Each number is 128 + 24 x the weight over the matrix's rms, rounded and kept within 0 to 255. Layers, rows and columns count from 0. Numbers have three digits each.

# layer 6 attention query, 192x192, rms 0.206, rows 0-76, columns 144-191
147155126121117146119139118128139131113120114138128138141163132114098142139131124116117157111118131148136129115133105104113133111123111148103124
119085131109133134135127152098132128131104127163159113104103126124167136143105151140122116123147142123116105129115166136093136135123115120125116
144138164160118099124141125153124136126110158159092139153149085107126119114125105141130152142147112151125158136109095133119150126141106126130130
130134147112091098124155119167091105101144099175125129109141103114122129127114081123129118127126098135146144154111107126131144153132126113129153
135141125106146136130129126107142147130128090137116147125094120127116121120109160120125124096158122124115114099146125107144106120138170110155140
119112128123177214147120141129118119159138082138129151118124147093119147128134148146115110122128135135130086103127122117135147094096114107103133
156128135136120095106131117145110130123142166122135091092095108129166126167124098141118101139130137118102119106111131135113160099130136131146141
099117133117157155154125139088116154111142108149146141093138137153126129127134119120170109102118131132119085136157142117124136118150128108142106
115121103133152132143140101128108173106114140097137149123077086151120159106136113116099111138105162101106141141180124139110115059140118117134142
144140130142122107153143115122149110129138147089143163101110124117152103084170141112104117111085141107136122154125112125144096118125158121070122
171160133102120138134105105122119149113120105152145128115125124133122152128134122171111116118120140127128128185121147147134175122106117080131146
148118122151124106143160150135143159143137156068119136129111110105125162103112150125092137154151111101091164111102120133159119102154152165140148
106120156153136125111133081133095164122151117180091118141100107130127145122115133141086134158145123125104124131110153048133094115103097111146117
097110115130127100142103140151143125111146149165125105141099130127129166162095109167143082166161131153112123134120102137171175129109174127118152
127154151131161104125113135161101172162112115101115167120129108122128131103106136132157167087109121150150128130142127122135129118104135169150118
125188124108139150124132128104181112081132074125099139128147118088090109133110147103085146111125141085149128127109112114135126109126165110124146
117140156132136119135128099156103116120127144111097110139134125133121093139167126114145110174111102120125138138132099117111136128137095142111126
128122123125132156130150100113124123121126111129141147103133130119103154103129157127109147096129136140118119086116136100144123118113107120119117
112093158099128116157120147112104091134120170172129093133112117151182119138109130129129097155175147119124117149117155122080137159145131124124121
090119109129149121124104130149130126112123143126143076155124155159127126175114108124104120159121139127120117137174154109088100124134167121129147
116129118154099083128144084153136117157092108153132153113141126112160156105102129141112178138146124143140109125167128111146121128125139161151152
068132096145160130097150142112132123160109094153141145127137109110136143124135139145122102107098139127122108102106109136155166076125148094116147
116111143167127143136110133107091133130167161146156115136138136151116130119161114122133095168104135123138130104136080116155113126120137110126125
135151119112133127137132133129125111138147086103166120167119124128114122094109115110158165148133133144128092104153129112137133097147132160139144
119122149114139139128116119072120109076127127166124155091129143074158145132184109129102130159175142112093114111125151107092140110114163144124118
128132158164126137158086115143104121119116128124092113141143136112085127159114130130127105117108116133141126158137151136121143136133088133120149
152096138106137129150140135140110147178147108124155128136106100126086121113097142117112162115145118107146148124118137120118114168133127098115126
131118153111121138114158150154145160108134127095091102186130158103167117133132132118133173157111109139117126110126123121103099101120097097183083
195127138095112131136158144142121179151166129116133140156078099146111155086143135111104138123109134156115119105117143148118116151092107133122125
149069129152134179165163098125098131130136151179113131219111123141104089115111098104128169150140154113106126143138133127142148153100082125094177
102103093143158120117108143122134132132101123115092091131149121168148145146078104105147129136172162126130104122114091137158089146124131114133141
117100133118058099114139099157132103140095128095095095129116125113108147123136114115107110119137168126118182144128125110108193148150124170110132
122133137136122130138127111121120115138118132121121121114138110130120137117112130122126134131142131112129119134124128130128107151117137117123125
125144115125135124132110116118134122122126135132124135131126120108112129123133137117139125123133133121131124132123117120132117149132125122131125
132133136115144134124119141111129103118110124113126122137128139131127119145135117124118143126108142139138119135119128133131115142120139141127130
148140120135132118113122135154120117110121131117105151122133130138112119132114127113102117145121138140116132140132132136124107146137124147119119
136129150154130107127143114141107142116135142135129145130143129134138147141117116120127124158137123116117142117123112117130107142125136139127109
111092106108128121117165124112107129127149116128133131114139155122137138131131142127124130126135137116146130124147138126138161108115105129138138
153099121137163099128161107161095122122142132118131143130140126149123119103121111096097135133142139131128145153109111124133176157122099140139111
156127129122112095128128125117097136139112157153123148153114127132113159154103138075116156110141123136094122112115101142145143191131104121108130
157149120190173073129136140171068099105083122172157154141098139138131135103098099093148108166132142129112144158138105099081186093160139131156132
150135101113090129106107086110074140215132149144119150105095083135212174233119128073084180055149162159071112131107123120173111200122117143091147
160141173136172042134096183146172056194168128086147127159047132098135051102113155097188145107188140119096088168113138125133130071083114103212077
046125098134071160200200161122139114137143112073191073134103098082146140121172136150131153147120152142139090161192139085113097138145160137174126
196158146120166189074141144111124122130173154145078110084123224188049142073133157165121144167142255090138075157065120175073087173193071081191163
076121128152132133175125122104162139106137090159131149174127112040129126086172150192126150144006140068166146138103139150144135140066146153143165
075119068157158123112144089159187146162109130168151172134121110105150180102124137095134130125180156130153123152078107166098061121114109132169100
132125146111088169107177172155161087140121080154092110085184100219127163125105129181168109122127112139144165106121141132157149139135183127135129
154131143138128117110108129128117144116116137125120134134122127135110128136123148122139132128132131126137141128134137130113130132126120125137130
148129130118111142126124127147130142133139140127120098127127132119133131127123123136136132135119118136126129121135130143127121135121131124144123
127149121124140128142105104117126117120138136131140115125113127126121146129152132124115123121123126112138132120125113118143128143125124137147116
142122124135136125120121115143123128131133131119135126136115143134126136122120121132130122137133140118104128122112113131150111141127140152131115
107123113124125130127103130119129125126133124136132130129120140139128141139129114122111131133139129132125136123119122126112127120130124114140132
124135141136110136125124144116151141149127120144126133117132115140120126136120133135130126144137126139132135124118111143133110126124145126128131
118101104135121143130162127128067128108144126136116118137126143132154126110120124122144116125119098105114115143125162112138134101112116114135110
104079092118103171102115104115090141120164125114123122093155116116158133161153134140110116117144107112145122123128141139132127101119118143123127
155129136133081139145072172096131151125079162133123092175110170107083165186121164124164120114122067133102074090136123153100089128153152105112131
106080085148115208119120143154070139113152108096157110052157126171180140122187087177144095166133089081118148187145139172112103069161133141141149
099133137155078194193180142117119102147106144107183098135079147200069097109095113221109150133132140131134182208113134117116108129174137192129127
085065082146126085143133148164099158108093106213065097125164160132078078056047065149069114129098110059138134079175065125047080097151137168119113
084129118094148203169144089103104114026105124100199158164131187141142082133055133102067058085076116108118165093175041132058146171043130157093102
136214126134186127081131071122078087063125147133144128064056136202139160100137105183109166074191172096068074147151129131136120167188119138182076
089170114105167095080109125151142183100187074125109098149139115182197129166065159203137131150143140116205123065091139115117099065139143157057192
109114153188163124143160163111096145101117045107044044116136163137184106131166096119130129165111182145154103138078096119157140086179106126150184
149098114091115139118120142131138103152152158148155113132082126111118153124130149111135164124117143110129134135091138163139102108115138116107105
116126098122111114143120142160131127149115143109146101144176129153124120137133129144091120141157134140124107109125156110119113134139141117134145
114124152143117120129119148107132156088129122112139160120119158128143149125121135092103142138123102108131156112120099136124110087135079127119116
144138101130107119109143133154117130125097091088094104106151135147124120166110087143110121141157117157160089130142125121127187119144126119115158
150152119159088125089149102149120131132108096131124129160142133158130114115118109104086142150118099122125111127130151105153152109161150135142153
148120130115132101137134123113165156154150108101146134110102131114119143153135137113111132115119129147081115137094116131108123118096147116149157
125102103136113123074170150095128121158113103134123131158132138163173109114115147122076120136158117103153102100068134121111159111149110157137135
130124126159100124157133168149146078125142116119168116153137110177130129126123123107125171127146143138114141078119124150106142100095150127143132
134155108116179153135104136180073121092162165113128118126124127145096128128117089123129096113129153139135124151123106176111091150114112131106099
145152095124153113102119124131123106158127144127140113138098156127117137135132099140121081113127122110124151155128108101136137159116159138086134
170115145106112123163112111142127119113093148134114109128098150127112185145128144141128106110079138087142121135135183111146127118123129132131117
095128172118101108169119178121111148162141077115131116119124156136102127114118142115112107146119120087144127104163142101113103141169090177177154
116181156133109107137111126131135186140128123095146136131098100149108158100121177128133174135146127144139128156091120099086087164130109137147136
# layer 6 attention key, 192x192, rms 0.21, rows 0-76, columns 144-191
101143086134101123100145133123131140133119125124134126139117123105152147130097137139107132108137155160149100117121129115136122121111140111138124
151172127105122112130127123142134104161129149139142142102141146135113096112119128109154122143121106121126148175137131151107119142147131150117134
144120131124160126108096126120125162109153084116155141152129151140101160157169118123112103149119145115152111128128149122136127108137103113115157
132143160130140130200119131143132149122135123119127119104114140129090148104126111129129092185090113107135149093107142109122157133117075113155112
122130163144150179146143114135149128123141162123119120134124146124112147139143115164086118107135163158114122116165146107156107156103168147140141
134098116129123125134159083124101132122133122139115141121105113141144141130096109115139177072150147125123146148115090145094108125135103158123121
158136125087079100143173079158115131152105112086107150131116154118147108139169176104156117069127145135145137118098144088114095121145134146153098
152110133116137110126118141122173130146154112168147123121140133131118128153119151158106165143129111124091106145112109113107133133132135105111136
104157133134142096078131070153095122138160125116083158141138147140126128108105116128171125157109125095123140094088177138123093154103127149092119
128141133137175141096089127166143124113147079128078149132127148135109113153134112145109137125136137149125147114121136150156148115169090114075121
110102126138126160139105191123122088152172099108181128122138082130134135118118192140130158126109164132129116118078094116098167165161110139157128
147153111127145124144152126123162115133103134123145121101120128147066129128158112116161056158107103125137119151088124155141152108122117166113083
196103151134128142116115110139100133140120109138152154108104181138170127161117123142137139138120153168135095132147123124123123123109090138116136
140099138122122115114136105096142097102136129138119101144151105120123113147132117114093119137120110158106139145082151086142152116130133140132133
138141102108139152130129174141148134138119100134179170173136183113140137114131120109138091155117144134130120160094168135159105150114140131096144
088122153141145146130151133091133137154137142127128110129134148134105123095127134140130106094097118099106147196142111101129120152091107121121116
141100140138109114124110117126133136111108112138164123132121102137130173128120149126113133132107149137140137097137136139122111121118120112136151
138157090129116122098144144131131114134140135133146120118091135138191127133109136147118141097118145149124109144098124126095122132139141126136136
127126135128150146162111123138156100142118116116107117146164117129110113134140093117135107111133115124134134175174103153120130096112109140094118
116091173147138149092136103131160116121127158164136168128138140118074141119146125103113156163153142114111115134129153172165108143097122116122137
160159132112150150138117145128096110142102159115103125149151115098079135178176094102152098149103135152154089139135153141103129106133136134146121
133129128084148126133140176137141147138161103111151138140109091089083113116154163145138119137146107146128078094111173128149198129109145120133151
138119082102109129099166117131150087138113118135127103073144124125172096108136177119170169101168123133121149149166129147099110095131166088140109
130095132092150144141137127117106133076102120132109161136118149162147123146147120122148142132125123123082115128124142137157112141106103138115143
141170099126140131134125086121178102124142138136132120169119111108122158141151114136117129151112147131144113112153145098144166097150126129103133
121106111152117132119143128097089149137144158143154138116089129136167133112069158181134169073157158128149139094135096134094115129091146139151155
149145075171116154159098153156146135141117138134133126149155105134139128130131158147149115165121126122136101113124129117147114138117091093121143
146109129147065113103134128101122112099117145159120093125113103117163133126144134137123140103095134134125136128129157110167124156125172160120157
103127131127114116131139115124150126093106153158123135118101151121122120152104131140142127137063106164120085096096136145149105117132113141146120
103146127136137122131088131149100111114131150135150166093130141137138127121173144180099124104118156128110117126132113146138100128154139147103134
126157135149125167129098105143135100137104088137128144139157142141091139141150141149150169123123136133093167127081127145129082085125157184140132
102121154137129128119144128052152096135149153127128118136178069126092123140118126099114096159137105138137168130119144131123115132148135152124104
117135135112119119129135127135128116126142145114136146142136135132134130129132121131119123116137128122112130117120130118118131131126121150126137
127138133143115121146127105131144106101127123133137128140141132122141119129130131122145120131108136121138143135115124136116136124126138132133119
127122144135126126119129141127126126136138131132125129137138116134129131115136137131126126140133133128113119105136127128133112118121119118137130
113117132117130145149129130120142135143137152139146121145132103131137127126118122119125132119132120117125138126144121131125151127124119129144135
108139117148124136125146111143167135115123142117115124151114129121115123118141137138138122133116114118142134170112121134126131120115121143137120
143130132128135128128117121098115110139122141135121135158134129143147124117150110098134105110161120124110113137141104127149156145139104115122137
120125130146136126113127115131142133128149149147122144130084127111108167148121124144146149130132113137129129114130135095128127129144118132096141
125138138118094155136171111144123146120110150135119119131141136105133154119071104115141167136123153125164146172126139133159119101117110119109099
126139098119185086077061107094108066178113094074140155172091160141123096184173151159167133135179071133068106091129152064091140158135134130123180
106180133184128158152130032104125185171079094109151111141102151166169127096061160183139140144118119113202115174095143088138156066101122109109083
085133104127134135149157172091118125187124099122054140128013133208125109116153130078081141092102054113177085157162053178137168109128137146205097
101187152194104120108106178051134122090103208165124117088191141134109116092122162131140180092133108203122199145086111137170141075084154141112199
135062114123132143145036123112153090138158107048142095134046102102136149185111118156175109206131099172137165159156147202130099140139149176204116
146122107191132152101094140081121164183198096133096146125171099127104088133123127127135108124130168082067107143123122148058140136108190094110158
111086168093156130155122146124132205095140108146157176149110078109140137197045103145116127175138173139073089156143105167150195161102192135172083
124100074070140145092161120117160063102151109137108083161132124147098149102224077149161107101114138149133118128138086054120149197157092159185134
131150132116138114115120127121137117124140136127113122132115099116108129123114124132139127128132118125125134135122116126138119138131126135142119
138133119127128117144122125130116123122120139120136138131128126128136109133130141125128125128127137136116126151126144123142129162130112134128140
124135129133118138130112126131144126120124135123125120128108116128129116124130138136129140129144145139135104127123133133119113142110134147130127
096158136114119132149125161126127140137124151116112132152129120121133123111135142117122133124125118145126114139124115112134144134121114108127133
133119121125108115136138122131131125143119128133131140134142130120138129133113110136128125145115113127132119121126143120106106109124146113147136
107127100111139117123134115129134144146145123099107138114120125105132145130107153126118115107133112133123128140107135163123136130125136135129134
133131116177144108109128146121147110154140140156125153140130121127125149106132097118150113082149097162094108120124110132101145150120120128125138
121112121108114130137154144142127120103165198164077141123132118092115178128101105090162170116151122150108169135115108135125153164133101163100121
164163164210117106100137153132155076128109124123164140170112114117144147124186089140125114104139115176119094153133094144115117114127111091140132
135173110093076116100121093165106094120119168110114158171116124039114192152043090123196244167130147148134184175124113058099135122074064114122115
125133032227129192209052149097102191093214133136098144122112079137113094084107124188174185158132157104156104126099169038080139131119140113169082
093126177152119120141216126095064103107115133182135101115059174152135145167118147130182103078149137185150139123128156153154127142152149130098079
144168115191096156125073138137115156161134119122137113096116140084132106044118131115143161117115101167071119140083144163141077131127150133076214
117163150165161080157174143170162095134066183115153106101163079132055135132170169124153146103116154089154087123179189161149162064082090120150159
168139124108130141098102119114116100036158170157143150179100133179168099094085127108051088080101083091210093096123087156144139082115132110153067
128105160208069103102080081124130100108084081073228140172137192131087146103116039121072127076129084161112075155100159116149140138168173120159148
091142123140164131135150086141143165117161147139116188158134136111106175160119102094167139095143131120158170096135138102116130124139160111157156
135130133127147108120138142115107136136109112126125139138124100129087154121108115116153104144063112160146158112125135146157137143104124107118131
143099130151133130117163153116147154106127095125172119132152162135153117114125116097147136128136096114126111148130131124082137129126134139139110
101126124112136115132118188130108118171138126139125124137104090146122130140130125119155120131114141132128136117152182128173118089194128124086134
094149133124144118170124147121144142112139125142136104140104161123134120146155098141093148137120132152129134150139172170097129090135080122093129
143126111126112130155120117115137117113122134113159166149161125134105142091137121143151108142157133118129175092093156150122165107107130150145141
127162114107158115086139095095140159105124134105100146157119144080127146148112114156123146104142147133133138110121148134100145068173110165132150
059113137121084126128112164138125115137110179127110110149168114139153103139145131119118146119145105166109168138113128131147190122142132148139168
163155142140153129120167131137135128118086112160084098129153114146139136129156119132101113138133130127152099133158106133127073165103114134132108
121142147116145132120086118122114142130088126137070168173138134119146143129159129104144151109117135112153136129148126105159130132127176126142134
130116151146136088127178109196083087110110126129104159149173170154114138087153121096178150123131142129112173125094097134127131180077118141159131
137120102181166097197148155120122106136127150164104142154117134115138112165092112138169107140139139115161138169123074110123162075113100128161142
107144137136128145116125150113122113154114130117140112132151111109150136107142102148120138188126136126146138139126158148125147095153146110141122
# layer 6 attention value, 192x192, rms 0.246, rows 0-63, columns 144-191
158149130118102157091118152129120130131155147123108106130132137138143151104131099113128102136130113200161131115160104122128140107133108146117175
122161194164117158177115121128168128152149144084132139093154102104131124132172090155144183130139131144133138100136127104135106096144124121114090
102190158119113123102130147129158113151108103125087127141128118110105083135117158152081127102131142184113124105113134129132148142092106115136133
136128127122115094124133118093149131138130119144130116171098126140099118114129167110111123157073097136121110135153165111104157160094113143111147
103146113086151121146156108114124158132089147129131103110116111122134163164119129085111136130141118140121148145114177110126134131118115136168180
093133124103144120120131132124123128125114137101117092149142142120082112129061123145159155090111137123139078108168142149094101095094116152127126
160106117152138127109131132158110131115166123139139116111115134164119119149111131145103132110136114148142165123145107137099131128151096107119111
140101129114080101118117138134119151163149157142110153140141122107127107128130123129133117136159146127107086144071102138147162154143100114136146
152092114120158082169158127074073153121122173106153131132125159112130126114126125121109126084140169160107133124136174109133151153120118132130144
130099140152107123121100184143170101119109089102110100114150114118187147131102097106108154135153101128132130115156136116100156120134129125158136
118143153137087125129131150116141122175138102105160132195129100111115144128119112140120131158122120117162115153092139138133139128167133154171117
124095129122129145104072168145189117133120090132173166130111126082116162131116111110115117113076138134130120131151131130142158109170145090127137
115124125142165142124144138119118165112161112132145131136159139137129114155145128091174109135160136163076104129120134124125162141146122122143143
151168163148150100148137142171080108150089122130113109138118147133170141132107095146146139125112126124110115138148140157176097128098158107178078
123145164127139169124146086125159102140139128146114196128142105085136106111111093156144125172157080136137169156144115115156200150125166139094133
124135099114079124110089154116121114124088131175119124121116114115163141128149137126132136164184141142162176097147148093108150095124174105138156
061113072094130121112142139100145153124107163079099149132098119141116155112126105165132130139154143148119086132120153181105124135158152108148142
130133149102134103110151106095129153127133158128173094116148146116146135070145132149116097143110131106102102150118085110136088114095097121162116
143080086138149146133134102155115114108138125121140090157108102130148127141094134137112103159150130140150119166093181146129180112131127126087137
068135139177130141096158186134130168135093116159100164160127132123109162118124164160088163156120156128140114114106124119144157140149121140085120
139118118112126127124094134152117117131120091139134134115170141109108129142140114139128147133111140130165132134090147146095140106141117110143152
147124128117144145100153125165092085133163107126154124120103067122106162046150122111136122173125125119082141091111090172146100148078125136158153
106116132106107092111139164103164144120163177142163120166119099159124175123137114163136161110155093133102110123142123183094129118131113174160104
138146123121159131105117101176162115131136122130148136099082108120110163109119098107138171106120160132120158089135118100149079115123147114107130
135120115113095161152167125128142160113160124160124126160132091122120100119164101150122108118120109154101114181131180140109115166127116100126134
136089100133091099096164081096077172168109148127110085095121117116165161088097115135107109145145164108105142150116136161137128145125111128104131
162091152083127133138156107132109117141154144143162126139145111121129130148112178130141137131164126158170158109144089094159123134113132130101129
146115147157153131108140108095145103108126080147097149097158153100114117131118109120111109166119090117156099122094127108150140124126119109164127
105166138117095132157169141141104102121096132114092116079130148124105123175179115156125115147120078146115137102148133182093123126131097130167112
118119124131099084136118114135139097123116141124136166093142132109156115157152145128135107137132157096141192112121130132121127127125161101097118
147130139121123155075123106144094145104108129136120108136134121148089111133162174127150111169117106132097124102073090128119102151107116120118137
135174151109124134123122104128139161159139109169122064177126089102082165140090171136089115112152103078113137152095068114129139125126153116146114
123118116141117118139140138120155121074161116172153127084133111143178119178121107159168096134138134097160161151146151182123158095139134086134161
128134117123110101122134069120126142128135110122107163151133085111118110107101114063138139160111099160133111160132115185170111121163076121144161
095188085151115095097146098115137083130159123149142158140152124120087158120136104144105126049137094134103137101098121102100154103106118113144124
097099152139126127119120121098102150102158118118109123148107156138133094120106144122088102177134096182133116119109131106135142143144062118157150
132117147125087129105122120127112154151136129113122102102108141143144072126108144112099148136126134125102122107148127144151130140118083109145130
118119100136132076125142146133117132090130167149136116161160131133065165128116094139091118139109111159134127095130187101132148148122127102130103
116166098109133122140167136127167138136065131130162154147130164169130170109186107141096118115159129105122121133136155108111101123121161088122080
095126121118117135121132102115119119148080135141140150110124094137147138137141127133149125084154146115114086117125157097120140150119160088120127
172110169111099137137080148121109123139165147121150101105166157102146139129152106113115130149081149128129136083140093134100132142119161117142140
144129132149111131135129129184102119101144103119131142115144165161161155153135079131124139111142122132127119131137168101121091113103130118127140
161133107104145129152120058152105087165104120157129143115116140163157146119125126123121161121075166098109126173104129133131120116131111079142113
125138099112125135136146118136114091149120108123132181163096153080115132159145121090152103078134125098166132159110107101159122138161108117116180
086104112114162118142158140119145079150136110120112138135120145140163136140103137133148105147116116127092109115072088096156136121102151154158163
097127112159085112125140139109140054115118108172122135136089100173099123131176113154147177135113127094155141087105150129130124155158130152079108
131099160127157135129127078144156096104144154110108131135130115149148173149110157168070149164110120144107134135140135128131134142121140138108100
160091116174134167142136137163119128120124106131124138140139130127117098173162090102137136089122117099131105146145129126109128110138082100142107
129129123150101131182141105148130145140119143083108134127124118109153091157157065121172126126106105135154151108139136090136134101139151166168132
141135156110120112098120097101101090124128158106170148138107165130078114136108097147115147129121159086112129141134112139113118128113081093132104
115129108141088128122155130133138130094093096150137102146118136112148132079118093107113107103150171108112091084137136101099104115145117113119099
109153104140074140108130148118124092127140198091154089120154111129146118102132112118129136093144146113115097177146147130131103139104129122097085
124134118133152126111124106182089111157144093112113112136138135158081137128119105140109116088119146127189129134156118135144122118151109154147132
100141174195159140140145113176140150147156156130115104111117110160081160108141135129127085102129124165138108126089142107144135096157145079119089
123109097131123133106128130112163109150122164098072138138106124108129123116085128120137058130132124105139105139138167153093154143144165113146132
156127124110101108082115142096123162130123136137128100120133132159147122170100143143182121135100109125106098166100152125113127134149106142124114
159100102119118110153141113135116139148181151172158110143156130178125086137128116150147127127080093113153138165160179138126145143098160141160170
168126142119130112076127108145092149143089142121136132086139084151089132151140100130097120175127132105093115100095123121180125135104131133111130
155147134156149127116172104122091121102127079095123103120115101117181100110087125113153113145131122107102155154147121125101128129176098126122129
126128141132127134162131190110133122088144155122121073102152087102131129132100136130141169140080113117101082129127170152188119093095107105101109
111139149097097108122129143128154136118134118142182105111117175153104139110129107111130143108184100109150091114135142099099125126122129111162099
140142129143114104130117131132184122085106163150135157107146139125084116135099148092110127126145111121143137103146132084098124140176095131144125
182094112159118159107130095135133092116138155104125160137081065105173114122110121108141097144109140156155083131156143158133120085117142178132183
078175093144176133069111099158124134153125118132123130133124129093116112139111139138154128119125120103152159175136071143101125124147118169129143
# layer 6 attention output (transposed), 192x192, rms 0.212, rows 0-63, columns 144-191
163094096093114149126124122153150073099119132119170121143150142119119152094135131124097080153145166152138167165102093136154140125139155129109125
103125108114111157132140115148128118149150143118094121108160121131146101129138130125128144119126076113164149092139137119131101087155162159117134
127151107147105162109127104127137159148112099077139139142137120129141139077180125144094182139099104193150128112154145091172139095129162158147116
114150126074146129127146099112126125116141110126144081123122152102105111112130178151129087091177144109116092132110186100134144141105113101100172
162144133093154144158120078117122122118098128095125161090085133128137095119128127126133135085067102082138099134114119169115142130102134082097138
068132165152155134137124132132111140157134161146132134177127090103118119095111135123148116105148101119101132159105082137129114117134138129092105
114127098187164129129138148145144123122146116124115146107131134133104142150123135135105167149118134132146156144097134089141093147119141142154116
184170120122141126117128101101155103135136157125129135120141135104137120069149138107113100107134108160145180122125092167095134120155108142109130
162160156134138132152139143109100140114132096119144169148136128143111145088089104091090075097141140090087132135085137134163198136112071115101152
157148122060114121116128125109175144151135073065126119125104129102137179126078139127134177094112128137158140121134141150132133154134164155147132
121105116152107097129116105118108149128101152087126128116133070151133107110107185188150165175134122126132128180157173160143135126135135117141132
127150165090142131132139109128111147097108147125151124108131130128130109103128129148126121152150172141156103064168129110127098111103125146121158
134148114128126139122109174183150122154154120136144106102118159165094088132116120103152118120067120173161159170130122211120155185083131053117142
143081177149140149163101086158149108150094150136113118194120118112103162145146109176133164141118134125161128158083103129098123144154113086135086
103122127095141144158087132116147125156117126113120131118144130109125144143132158135136149175157132153118145150119106124072150148141120127143155
167103157111139149079060096088146086150124142144104124155156146138120113153184115149103061149143133134139094106136168116147139137123150130124157
169112124139149121137153136125132156125109126097140156154134123159137133111139139135130120121147174134111093117134153119153123146102189138103093
127137144129116090103146154103094109107146138176139109154119154122128103114149125105120145102126119134129120113155126207158108139152098152154150
148136094129116150120127101173088134147096149135164109167110131112127144138129142133134116118117159092120149138105129103176131155122099124105134
117140154126135135104166136127137107174090155151125166174193120110136111126123132117131210109138100163101117106131140129134137106161153120128166
130128143124133156150115133136132095114131075157164167096128102132129093080159158122140119129151168139150085119154140126125135107134107112145121
167096111051098169127090115134114088131156132120128151097129109152127121160162155120122101207158104121073163130172153116094104157150108097125129
144145121131122092116176132114155150173159111104149129122145135162142132119125145132160149122140113096060116102102087119137113104141142132117116
117102131134144123173108093095124164108135139144115141124153146129117190178127148094118147123150102063157115130125139114141091118145117130126112
132087105104153138125117153114091152130166155113157076085153111088093170147127134133104123114168147157120121094121129163127188159082127124123159
133120123097147125157175121073145116164124136136086132126132120098152139107082119130139087110120128097117123143162156142126135169108137077120137
144081115113092116148128095156124108118123137137093136112142113132151130125153107087130117087166117145145158139143093063158124132155126142113080
160147109147112104099082145136184127105095116141125117081113130151114157176159086138114112150077167182154135134134133154077111096155167123118115
097146135127124150079172119180155124128140083049128144084107110133080147092147122127139104112097100139111137140145112178163125143128097083123136
107153126134082068152071074153171143127109140143117167101098154105141131116144118124088134083124169116160149154139096084102118138162136132083127
125119101175099190135136102134105100138108113172127108142130128155105118117112166124124114146117119144157087165115145111161091139132131094128125
148108119140113125114150172066115139145164157151151109098130105124123123107100118126171103124103127113133079120101120106133142116119153145108115
153144162159122102170125124149144113101151121161121130107145134133134175167124131105093125144090129102124150129124122137154119118146131113126129
132111087139104124151128070192089129155130112151129147154128122124089081140097126115125151119162095122117135170117103117135156106161081113142160
090148125134123143084154131099135093169166120139114131119178127117144147129120134123113162148128101159103167133101074119108203135145123166146103
125128153135120121121137151128121093118114126122126133140101127169117122107121138139118125130131081115144103130094132117150122122133080130139125
142128096172095141113131098116105141133141117110125151143126153115089131118089100124106093134135146122108133095136142130132096115112096113129113
096087102134138117085157128097150121120114178145135150124119165164148087130123135158148150150155127130118112131182139090124157127164144111117119
119139131080145134113160150142156137144141123108132149121120153135144160129118146113105137154125152130148131102132136104167159104158154104117113
108139141179100148141105108104149125165075145124135097110119111137176129103127131086119152123136158119114146129156120134132162167140160084118132
130126108142134137119114143110098136147141162122112106108150143137130123111125102139136169146107147110158154121114128143128112130078157110133143
154144154158151130143083135157100094139122137134091123102134137099152125147128103107137120158175125143121129151110112103134137134114117111126150
103114147070138159144132118150115110154132102158133145065115158123171103114157139120096132119096154169136120153119163094116162140103118086116114
150153177119108102130138115124136147111155102137163157114098125100080119120128113066149073111096114100128137138129085100162129140151125086113154
156128110126136112139106149113160079146126119140105123131129148134149127132103171163151108153116112106124102129115109121122118132093147135138149
083111150128092137130135155127137112132131101144084139115110139142090103117147097159145148181110094093146123087120173131139114139146108137127127
114104133122141135127157098100129113130139164107108158161125129089152142112146112135148174146097165159128135129130146088133098119141146164168128
112092109139144136141146111170119139109152109142132142129123157099135111161143149114135122107155129095146125115134093128137153120143121125131139
140129132166125110144166107163106159128124161126107102131149115125143087152126085133133132107083086152112119167102165169131148140146130147142125
111162177093132151116133120108117120138132126102181149122126108139118120104105122151089120132113172114105146110158091116112132138124109076168114
104126155124116114106096155103135165100135123163131126127128110128132127082127078101115108167125143150141095072109144119136152123135155111143115
103129142126127164100117176105130082157126195137165120161122128113144146118120143113143133131141126128187122123123132107105150130165130165140162
158116171136156107095096130153094137128165082116111118167150158165093123114133100142138100104107143118129120149134122155138090138116096154130106
098129153143151132128147100133127060122172145111131154094114105128173096101127134134145118092151137143142135096122138114070167090127121119123126
104120127099108119123149130144110138129142143113140145114115157133113112100132122154139063132152116110106089124117087119137158126120138137157120
108115129150136117092106137098116107139102137122095139088126143119127105170085153149148125107076108098122110129121127102144108080167151157126111
175061100124135130126142129105117157150173171150142142137119128140163138098116137137176159110123116113141158121146155108133113122143135148146149
139135103114131143103130131115114119128104109103093121108132102132138142157127124145138164150141120103143102151108136131137116143120138151125149
175117137158147121139145116178109142126090108125111086096142115133139142135106089091135103143123108113118123127147139143139119113115113119131067
121090127148155180102123188112150090110157112102106104102135135118132105117117163080172128135142126118105167158127156117086109117127106114135112
110148137109094122131124143139118108163139117111170105127081153144165102139149132126134143140132128121126098091099133124109153152123124112136088
123151165145093108159132113102139121104124145129143140083139135110095129112128146128107123135113158153130114125102148120142104157171126171121117
137149135142171135134137120113156110123107130139106181139098117163088126131120087109169127136122148138116051151152109137163084136099143121094123
136167104125163093136110101142118151124130153144139126133103119126055107142117146110129092137098111134104114151081096087129125106125152126113111